python train.py --attn_scale=0.102 --bias="all" --decay_fraction=0.947 --seq_len=256
Each number is 128 + 24 x the weight over its row's rms, rounded and kept within 0 to 255. Layers, rows and columns count from 0. Numbers have three digits each. The size before them is the row's rms in percent of the matrix's.

# layer 15 attention query, 384x384, rms 0.0596, rows 286-287, columns 192-239
109:135099142080153093068095093115167136120118133109119134150104116123143120093124114113160139108102129114125124173189108114104117113173113121114124
101:122139142129094173100134151078134178148144149155145160102109130110175111107152131124135066110161119150103116137080124112140133173089157161124138
# layer 15 attention key, 384x384, rms 0.0602, rows 286-287, columns 192-239
110:177123146133102148129120119109185128152103086097110153142156100138144126109135126092113126168159200100144118139129134105094123134134068115113115
097:187129077118114141131161163151093106163109130164156153130153114110143150139118153136109112079127087120141161121143097113118159129155122139153129
# layer 15 attention value, 384x384, rms 0.0523, rows 192-255, columns 192-239
101:138101159123159101111143121127123161112149158092078081153156138129114168140154148158150111139129125068119146123207116136133101152117149154153104
097:154163144075163125123137125119125108130088095083138128148135079132126130136162154149129116115132133090113182154095130133095070112085147103149083
102:155155107128126151129127217122146144083097141115138132113138150082101111121109183157113123158134115131156135139155091128133182149133110093137117
100:113138158136150171120184155101144081144151120132155140083158117159131134118137126143170124103177096094109135121156140125152119119150119098117105
100:128095160166181151147144143140129123125138116085127170112114127119091162140106121118170115102157142147143088143146104145148110113099067143134168
097:114145077124102101118108149147141137124126124146146141129114106099143148131086139140109103123156133132119138139106120135110154131120139123086161
101:132120169115116151153147135125161110132099109120119132134118108126096122161100142133127115169082128108141064171136121172162086155086086137104190
097:128119106139113108131157116129125086137094175169125159093128122128140160141147164126153112129127149152138092153127126152141134099143129165133120
096:141133171126124108128178098161141154107126148137118107140135152140115097142135106116131170092112097145126155097117180153131118132168102163064145
098:155127113115083128137127092145124118121133145118109131132103112134159159155108130124100138125135140149120141096159105118131100143120140128163166
105:123117147122127109158071100152135151164112111122117128086136129134145125162123136082143128116138116123129112122081134179097139119091144128111146
102:127184088117119118113087100142072129136147133116126102138098123107139106150132151119094131119083110148172143161094130099168102107130161143153142
103:133122122157186173100145124170112130131105109120122145150121110142140121079120108154136143148166110114179097138141157140109118093159094127124147
098:115134123131129124138128137158151117122119128155151178122127137092152126103131128152129138136154126118121140161159103117122117099103132139109146
102:140115165117146130101113136109094096167151161095146101125158131152137147115077109112143106167140148107117123138127148137139132148146125126138138
095:109128124104111149142140106131136110119130119110161152148153131117112118146147123129141184184164108114176144132083150133121140156127111118107127
098:146161174095122110105170098084187111114123137186150155150136121124097085103149091140147090107134114124121108108154097144112143143122159124115169
096:130126126155097146136140134139129163098119088155125151138101142163123140168130134126089155140166131128105172118132112111114123112128103125106161
099:110121126117123130082103117156156118101138141094136154120151075142117184133140147114112146094106109155182187169156137131125124124124121130090114
096:143119113162131130159126118118123145111106144090060115108130125077103140142142125134077169115152131148116124134155128187089107126157169096081119
100:180125122123141141130099091143109138100135152091116176136134105144146099166099109146093127146090194100137111146177131156138130106120119091164147
092:118150141122134098095145120121071129119131120125122116143108096096129100156138145180121138188167107130149145125107113084119110148120128099151107
101:157133118148118118167160117131116122199139159112102113124151143180147122150156133131130125119152130135097126097074124147109099088136161161135094
100:131116115138122126121148171124133125116115152144137112100158164124113147134112160136146154105137142087129129153109142129112120181127140049135134
101:129130107098154129127131156117126104147140130152155081133114157154146132141109079154124082105165102119116130070135134090184124095121086178114148
102:123152111168086105151181140160116182120129145156148149130099104138121143164135118115148125154161127119103135121127134124094130130127152087126133
096:157102156113161102115110109129121107137154126085155136124107150123135163159097130126142104103116181145116135173140146107141123153131092142140121
103:133122113136096127129166115149123134159110168205126125108095152167184133127163129134128124121187098110122101109111152142124118073183099135119145
103:083141141161099063169106164128113131106117111124108128121161117201107157121092157126120146093123150119133136101108155157126155087130134111091146
101:124164082116102126118091161088154133115119148084119142101116082109093172124167150130117165132123139092154142139135082150111059158116113137088117
104:128159157068124099160133079173126135128150108131140136114127110095128133159111132113116087142102097143134148105150108121083124151173108118140099
099:091158171096117131131176120113124120132094158114150146128104148136071128105150120168167135111112141110128138130156105192160169132101132091114166
098:143121132101117164128105126119129098110135149142126145108153178155144136111129134185093139132162081082110118144135114117133124085126064110094134
100:093113112140114149122119106097089101095115131155118153126125141095118117165156179113155122144114122074079136135099139129143163137107147108145139
097:130168145085148152128127121163153090135159145103127084161145089152172159121120125118113154123153098153106100164185123150110176111122112106122142
098:171109134148121128161129142101141133149114180104142113098126105118146093131148102123153120088131134150101143115177130103146098093161153171137101
097:166156149143110133153127142143121153120106102127127094118179130060123140069168148148116154095094128131125137123139142149126162138083115138125151
104:146160120125100122131118125108167108112164158121098126142149171173074200093134147132131130113156149169139106108156070124106130142140160087204108
101:117156119114136135117149079148162131103133140159131109090115156131144114095167161121119109155103134158130140091141098133144157163160082084126133
099:109117118166130134123124152137123100134123140115141158147105130071112098144159170117108159122171111137127126140142125159139146145076118171158106
103:160097121098160135116145134136169134075097124166074185088128113110139121093187116083096131130125115119163107146122108160142134093132134106129154
100:152180097135106098128148114142142148109145114083129120153109138157113123147111132090052121129144130126103153101121119124127161099134136155142146
093:139129141184123106120094130141119095131105116119118125098133119153152137160129143107137129116154149140104118115119138175127139151131127150124121
103:148133148127141100121129128129156140110119087108111137132135124120130091130130137097132168117112093191134157143165138107142083108185146151112113
096:153085148174099146106151120128065113103127100109169127115109120156132116146132142168130099162147108139104138148128100098156100147119154121161120
104:106122106137111105088118161138094115128138139151156101123119124086101154111102121136087134143104143167136118133139134138115148142111163116076139
097:092128110123157137138116112140124141146154140117141139163142104118137126117095125106104155139150119127118118146106143120132130170128137100092081
090:126113122149104137156131111136149136125108063143113158120130114105105101123171161098140122133115165125126111138117133150121098139099123115101160
096:126108154141111123104162113139120133110106125120159102099121128121108140130116101129115113108097067149123100162115103108156121131183140135128096
101:126108077075109141117091170128106128115138160096117172152148147122133085173110123118088129139125142105116122107157130145141095125118103151149099
100:097133134085126141080095108101122092118130109095104102170117105126139123145140133113162111107160131131111135168080134137140140120151138144120148
098:118123127127128171094134122106109124128091129083139163130118103125096167127149129175142101118108135180193170120089142156130116156134140129121142
101:139118089148108093143127145133109094103088166131130124094114054117128139113118178151127150086135137133165121120173142081145128147115169158138103
102:160151133095169136075130105143116109165145125123112155113084126143107116180108135141127127169134125123136118126127150138146146147103118138119109
096:142147115097108158128114155118161102152117173127110105101086117152124142164130138153081146124126118122135149112131144141137146102121134149143148
097:140074096126194119151165117095146164107142160104074169118127113095126119129164171098155140120114144102127139095135129135136080108180112152086147
101:150111148170116128162163124142126147144135150071100134119130117151145121115095148100141138126148119126147136103124121120129119133095115122163128
097:138104141118129134142102131112136111107128113101124096146136135153112111089085087146119122085135138135100118113130151135090111163126145146176158
100:090117135117129162121145161100112108104123109119119153145180098171146171129099122155141086092107098135124145130120155160104117131122097151209123
101:125114110130136117163140130150149132103138102102116124136142092122157123181145128113134142093120130172121132157061157100152131099129121123120124
104:114115165116127139119131137160103128109156126140150127111122139124137135120126104166154157157154146135139128138122115096118083139143176142124128
098:127130087139119104164095148126181137173127136141113099118112117123167102098131131126118124110109100140132151120130123125172091195111135115084107
092:126119114127139153147113147122130153118122145115164123113132134165127111116157155115146167153146153124101135108133135141150137109147098147171136
100:156115145131093131192116149157104170153146114135133090136115173122132126137140126115169150102143126101165128120143126158111094112106128121069121
# layer 15 attention output (transposed), 384x384, rms 0.338, rows 192-255, columns 192-239
098:115116175159106163128117169137175120139134118136147128179068110080152120114082123090117121085125137159128125101059145110164129111139117118134175
095:105136152182099166174137164139128148114132099158103127143131143096145135121129130099139123144151129128120133071145116134131133141143117148112158
102:124107101132084102126133104131152103143110148141112107147131135156173146143135105092134135075114134114099152120141122144122098114134151148181158
100:127090102120125077074096092155150125107140108132112137108106114119135060118122137107155139102104142125104107169114114116103113131093138119087160
099:127146113169107134126118122131108126139080140148150104168128138122170111103135140136076146136096125140149124113117125115099108146139174130142093
094:127169178187133139135134081095080102148094086146129089133144126158140136160184118153149136155094130110148091131139147129145148110125160110143136
099:093158099128143131100145132149141164138134154157101122106157115152147169077138084129110117134121139130116137137157106126115150144116176143176127
087:133144129161151130112137139117120143096151107138153126111103094109127099111148079121127129114127100117096129123129120167120147134067119115158140
100:173117070180123147138123136099145151118111128111137141102122129142119121161150156161129122175119125118128125133111134118165138130108130113131102
098:076117105091143115101139177166132109151130125153127118088139101138133090107142143146116118161120126117120139160081121135101145124138159142132055
104:134123126142155151124153130109162131128168110120141140117135140144116116115148138152122111156118148140142105124178120036149103144184110139122084
097:127112132126166105191136144130109134137137133168154134091094119175152122131162130152120080184159151137149101143141159127142147133131097086105158
104:150124101124094137163115159130143118142136208109150102157128182139107127128144143114126077091115157151107120126147107072145107139099138141098118
098:150122117112109118082177088095133151116107096139106111119115151167132121107149156084118135109126135167093124111120137161092105143165124129104085
102:114131108150129115152112177181154137131119147120129089149083134132130108137140095115110167089091104145170148110110109099113131068113098107135143
089:156125147152101148114116115106125152128152123114114132088121133129166136146163135103132098121109118102122137136133126160097154097100144153119161
097:119119084128101145133109143200066132127140126117138138140116133111160134132128153119109135175104096149113141135139102177113140116125123125131132
096:090134134114130116105096165159135122110143145122131118078129142093122161117129123124147134136117138152127097147158132175157169129151145072148108
097:141073101148165148158128130153132108123150129114096122129125146118122100107152080104127109104133148115097088109111123130105108192180110119153106
099:130093135152139131115138123140162120138141119134157133156123116179135183095104134127135116130134106116107086146103102148164128139103116159116117
099:105106119117105188121112119142109135152140163110117115153141146163119146127107168099128161128127088170148114135120141123110140124092116152101114
091:109119123120101144110116134129171099148145127142133138133134146149117132120146100121128115073129137154115169126138114216124143103169158160147123
100:121136132105107105078132154125166090138156135139129151125135104109099128151111132112111128136113157102138137104147143109145139128160118159122137
096:134155162132131113099110136134112083128143128143094139100094098138127117120107110131136113142111137117140104117155121122182142061111108112105159
096:117121156120113123113131124136152145125137108076125137137127087049104117133152142115142177158112121116113154119094135138100126162139165101097124
103:095095088129162152110124120104077095154130111103121114158137179072097142094163135120100116108081126112145160153150145136134113077134100124113095
098:132157158140135124136131128098125126121126122160126169157130095109128085105124133105144161147100130144136117077118158084086146107097143131112108
101:120120140185140135114118101097124120075163137070158131101121125143091122138103109140144120094065138126147153146097113077131132153098105092112067
105:124146097128135154117113085144141139184172151130149118136123131109112142126154126141163099130140131140133115161160080114181134151096127135142115
096:158093118133132117133164116134131118154148121114162101162161112143157135145112113092144147122107143133119124091128138119174155103114131164150155
104:151125108130090115169146140110146117134112147114103100129139131143139123125144120126162136144148130081110144141101150119125114121113140163118127
100:179082090192120113131113160076136136137155140191120081114121125127145110130123152077091122136123146147112107140161133112108104132137117114136112
099:109128129104140105123119146124142136117118141084153099165123121100120119180114131114125107131148153150179137090081124116096135134087208158158081
099:141129165101162146117092137126114139122168092109158084129165154101143121121101081109107151114145096129156144159148132135099117151167133132146111
095:128109122122118124151110156111103120111096129191098134107123163136132127139106143119142133141142159106134140097093116089123084140134106123147131
094:113137141106114106148145095166111125114126100152143093130138153156140107128110168128123120119142153138108144121127123183108116155130135067102167
099:095122145103134151152126157138108131112125128145096132155078137171125136185102119120130125138122125152119120122100088127095131123154127114128115
100:127106135128125118080130141127129105135079169143135169110103102114103085135090129101139156139169125129125112156129169126146114113116140133081146
101:129098162156093121119095148138127109150187102125120124144146097144104140133122148148088159121109101108195141154140128127155156108163173120141113
095:103173150065159168155124078102105113122070163140119100137152130122168159129106086126155154099133112138130133109120140134143099088146140131111165
099:075121119126114135100118099102069150140154141138120113171160159129092151143105139154151133105151159180103123119137170115124114159110098133141112
098:064132125101140161140118102087108116151103119096108154102162161117144158114117159188133140097130134126122094163109141147115087149112120061116123
090:160116098136150164121109111101124143086146119163142146160166167099115094143146159124125119168101125183142165115132127118156100074110153104143108
101:142122108118125136141132117126116144144138114165127131088158117150114123118129131141118096126144123116134110135116129144145134139076118113179117
098:107125099120168100131138142147182106175098125150104124195138121122122159134128137112139135085088115142161107114113133131099174098108128118089140
101:118128126119131158161136093152138162161114116085082120093130154168101135167136103110134126155150097088131103123080110136125124151148102118169141
096:159102088147136122134126132106146126135105100158140115077132171116097151125090147153164126142107135124150128120111146113094141156124115140093136
091:110140141086136106101101140089098129124129126129143084129137127151135117156079105173160147165144118137128118106140124111127161130117188140168119
095:156103118190132106122170129114088093145143102166101150137142099174158102124140147123124124122144147103119100137082115123120144146131102162124179
098:136132140101137153137123110093122103156145114104151117112138129163141147137155115165152134125116110125130104133154107062079180144144145108093170
095:116132149152115138121136142167092118078089142129177175081118156132154125126110160165108091100140160124149116112136131125103119160142115086131086
099:124110122130121136121097142137142113172099091167108119136134116112118106166121153182144183142146118101128110136181118114086133124132141137119117
101:100141144118126174119162103183125130119169114129106134113148145150129111133135080136131139149098118121070150100109108134125104048118113098120136
100:111145121150110123152183149141114143134122154106124142117128148102138164107137152129126124093142092162131112123147098109126094033118099127132124
097:136189113132156164117122139111105131123085128173124160131155098127141099140107123134094110126137126139120144109098122106172125158140105140170118
096:171125142112111120090143131114118106145125072152180081111113133145155157139077111146137124106145171128125080107158152093072171149106124113177143
099:153131098111137122098135123146127103101094105134132114125105136103100141177099107101136091133116167140126166115156115105143131103133166110111161
098:098181157113140138122138152147124140141098163157147160137162144059136147146153122122085151136117120135130124114085106128147143130100096158148096
100:126132145166122114150096072092157152132133116167129113128119196087111077112127141099112118122102136132145115145112100058122152160093143066084169
101:117122100144156119108103116116111155152116136144130100099106151134151161083137115174151137115079141093107105090130121165066130140110160144107146
102:163118126123132134132121088153136126126115156122128098158122117122108102152133111091111119160115125097152168117075156126099142145094097165098129
095:151103143104136177115146121147097168085101149131128141164136109147133163161102142107129128096157164148130098115134134131127155068173128130153136
091:151160113147099089111133090119156135086122112121144094125083156142128113109141152139102127078151066144120111127122118114091117120114180117111145
097:140102100099175161132135179139115132116102165077106123137145098117109103153153112131088129150135139154116151147117110085118113106134128112139106